Part of a small language model's weights.
Size: 10 layers, width 384, 3 heads of 128, MLP 1024 squared ReGLU, vocabulary 32000, 66.8M parameters.
Training: 592M tokens, 9031 steps.
Each number is 200 + 40 x the weight over its row's rms, rounded and kept within 0 to 999. Layers, rows and columns count from 0. The size before them is the row's rms in percent of the matrix's.

# layer 5 MLP down, 384x1024, rms 0.0985, rows 0-10, columns 768-895
098,223,183,193,243,201,222,228,197,205,240,212,244,213,295,143,259,152,207,210,202,240,206,185,165,251,207,262,100,231,199,255,209,200,169,193,208,176,92,175,184,287,281,203,174,107,191,184,201,149,188,220,199,246,265,166,123,158,148,203,208,181,171,204,170,223,183,152,198,206,155,203,238,193,150,208,221,250,172,133,230,192,146,210,239,216,212,191,215,159,232,192,199,189,261,246,231,191,202,186,205,179,235,279,197,188,157,210,220,192,205,174,172,255,244,217,229,270,210,260,173,224,229,152,227,160,249,189,197
100,216,180,148,204,198,237,231,254,216,221,101,174,179,139,148,201,157,221,237,210,193,211,131,203,205,199,194,199,148,228,194,231,222,161,192,198,288,184,226,262,148,171,228,211,193,189,205,188,123,199,218,157,254,179,203,179,197,217,203,112,159,244,269,146,213,183,224,245,155,230,193,251,262,202,245,238,231,229,212,222,136,261,206,145,174,156,246,183,102,160,206,232,183,208,206,168,158,254,148,152,198,110,234,265,188,192,194,190,159,206,184,247,239,262,177,201,186,166,174,161,181,224,207,219,135,204,131,180
105,168,188,262,154,178,260,270,119,203,259,207,184,212,124,225,183,263,168,166,189,225,251,169,160,211,279,216,242,161,159,150,138,151,190,233,261,226,222,99,151,183,170,220,217,267,190,177,160,153,219,233,192,207,307,157,234,178,200,274,189,235,200,156,172,140,278,226,158,129,169,149,206,258,208,208,214,208,173,248,230,277,190,171,185,235,199,174,193,190,230,167,192,139,167,154,245,213,222,131,231,175,241,150,116,185,149,177,195,165,221,229,192,182,229,199,121,184,190,217,205,138,266,178,222,162,182,194,222
098,184,157,209,207,183,198,166,177,259,287,223,288,225,218,190,241,217,162,250,240,248,218,148,194,121,257,255,170,217,261,217,202,206,222,237,228,183,187,132,183,242,214,129,180,154,257,214,218,172,93,130,185,219,208,146,194,182,147,129,189,272,175,205,252,215,139,135,249,187,168,139,201,183,198,250,171,257,199,239,215,216,107,283,206,208,253,146,197,209,158,200,226,185,201,165,205,235,209,159,167,182,236,168,238,229,252,253,268,202,139,236,176,174,160,189,184,224,170,197,67,167,180,143,193,207,203,269,162
104,279,230,239,199,285,171,225,218,189,212,149,150,194,116,183,157,222,180,207,264,207,123,141,215,241,198,207,141,205,168,221,267,193,141,199,203,131,214,141,236,202,160,193,223,207,144,214,184,128,204,155,214,200,226,191,277,212,217,226,116,221,165,215,174,130,168,170,154,257,156,203,202,230,144,181,213,226,208,192,253,183,190,156,174,165,234,209,186,177,146,274,162,197,150,236,183,170,152,121,227,212,210,199,168,192,180,214,162,256,237,189,203,168,202,209,219,106,175,257,191,243,166,187,210,156,202,287,231
100,146,161,223,111,162,178,210,182,135,193,141,216,260,155,100,268,271,219,203,139,177,146,224,147,182,149,214,214,219,235,257,135,165,151,141,204,198,167,207,215,218,134,88,180,203,226,202,221,190,153,209,168,272,181,216,210,169,191,236,220,209,206,179,218,185,266,183,263,201,206,223,238,214,234,168,208,239,242,242,192,175,142,216,270,225,240,178,152,126,221,235,202,137,159,215,232,211,161,174,219,174,196,242,263,179,220,240,214,169,227,225,211,180,179,175,228,210,174,200,218,257,202,202,114,205,212,269,212
103,220,203,158,156,157,277,267,282,247,188,220,211,226,277,210,171,234,158,193,203,255,211,225,278,245,182,235,234,185,230,227,231,257,249,181,252,221,207,192,165,252,195,176,228,239,196,266,204,115,239,134,274,222,195,230,162,183,230,220,249,203,229,264,130,145,192,219,244,210,116,216,214,165,172,238,225,163,222,145,207,166,214,177,228,132,219,193,227,226,132,136,225,241,190,186,166,173,217,245,222,172,140,176,168,161,225,169,201,169,234,157,190,245,279,153,166,223,122,234,204,190,292,183,199,140,183,241,80
101,213,180,158,195,146,173,268,194,168,125,262,172,179,208,278,223,209,189,205,166,234,224,150,212,238,98,201,282,167,210,256,241,193,222,129,145,244,186,211,218,128,210,264,204,170,222,145,154,152,210,250,199,200,229,168,153,168,153,177,229,131,197,184,215,166,141,219,163,224,146,218,277,217,194,227,180,174,225,177,193,285,203,233,263,167,220,188,236,144,205,245,146,226,155,199,174,179,166,185,223,183,133,225,179,221,247,266,202,196,187,272,87,229,244,173,246,194,136,183,236,209,274,103,168,206,158,212,196
098,162,167,216,186,142,189,244,192,187,212,161,193,145,94,183,229,217,239,159,208,226,216,227,254,242,199,161,167,212,137,196,206,249,236,154,230,233,228,169,202,205,140,261,147,247,185,201,216,197,158,217,181,306,194,244,181,217,339,219,217,237,172,194,175,138,233,193,209,146,195,238,154,205,165,196,204,140,331,191,203,198,205,193,230,156,207,274,194,174,191,192,280,181,189,116,174,236,271,150,212,223,217,272,117,239,205,262,216,174,200,161,202,253,166,218,166,235,213,170,199,240,219,219,262,233,158,220,273
101,273,218,197,163,214,176,76,160,230,214,192,218,237,216,165,221,187,170,201,172,239,192,231,191,194,242,217,233,105,259,167,174,202,190,192,229,121,284,218,252,207,165,267,181,171,219,217,189,153,180,159,277,204,175,266,202,218,111,195,300,205,236,245,174,170,171,218,234,180,245,191,168,210,207,183,226,162,252,221,160,190,209,242,236,224,199,207,172,181,246,237,211,247,198,238,276,203,254,135,195,251,254,123,136,127,238,217,156,175,191,216,240,157,197,163,158,206,168,202,154,218,210,172,186,193,173,219,203
096,128,218,233,161,170,201,126,159,214,191,197,231,183,187,179,168,188,223,176,202,184,215,181,267,136,132,213,145,133,148,198,246,199,298,183,189,174,196,247,247,259,224,237,259,179,178,179,264,208,232,151,160,218,199,226,240,209,238,166,185,172,183,162,145,206,233,200,194,185,142,156,216,207,143,209,164,158,246,259,252,158,131,218,259,221,201,210,230,228,188,225,216,99,219,233,204,240,204,171,177,167,215,215,232,238,224,116,142,170,244,273,213,249,238,210,154,235,212,183,284,151,239,222,166,169,190,203,224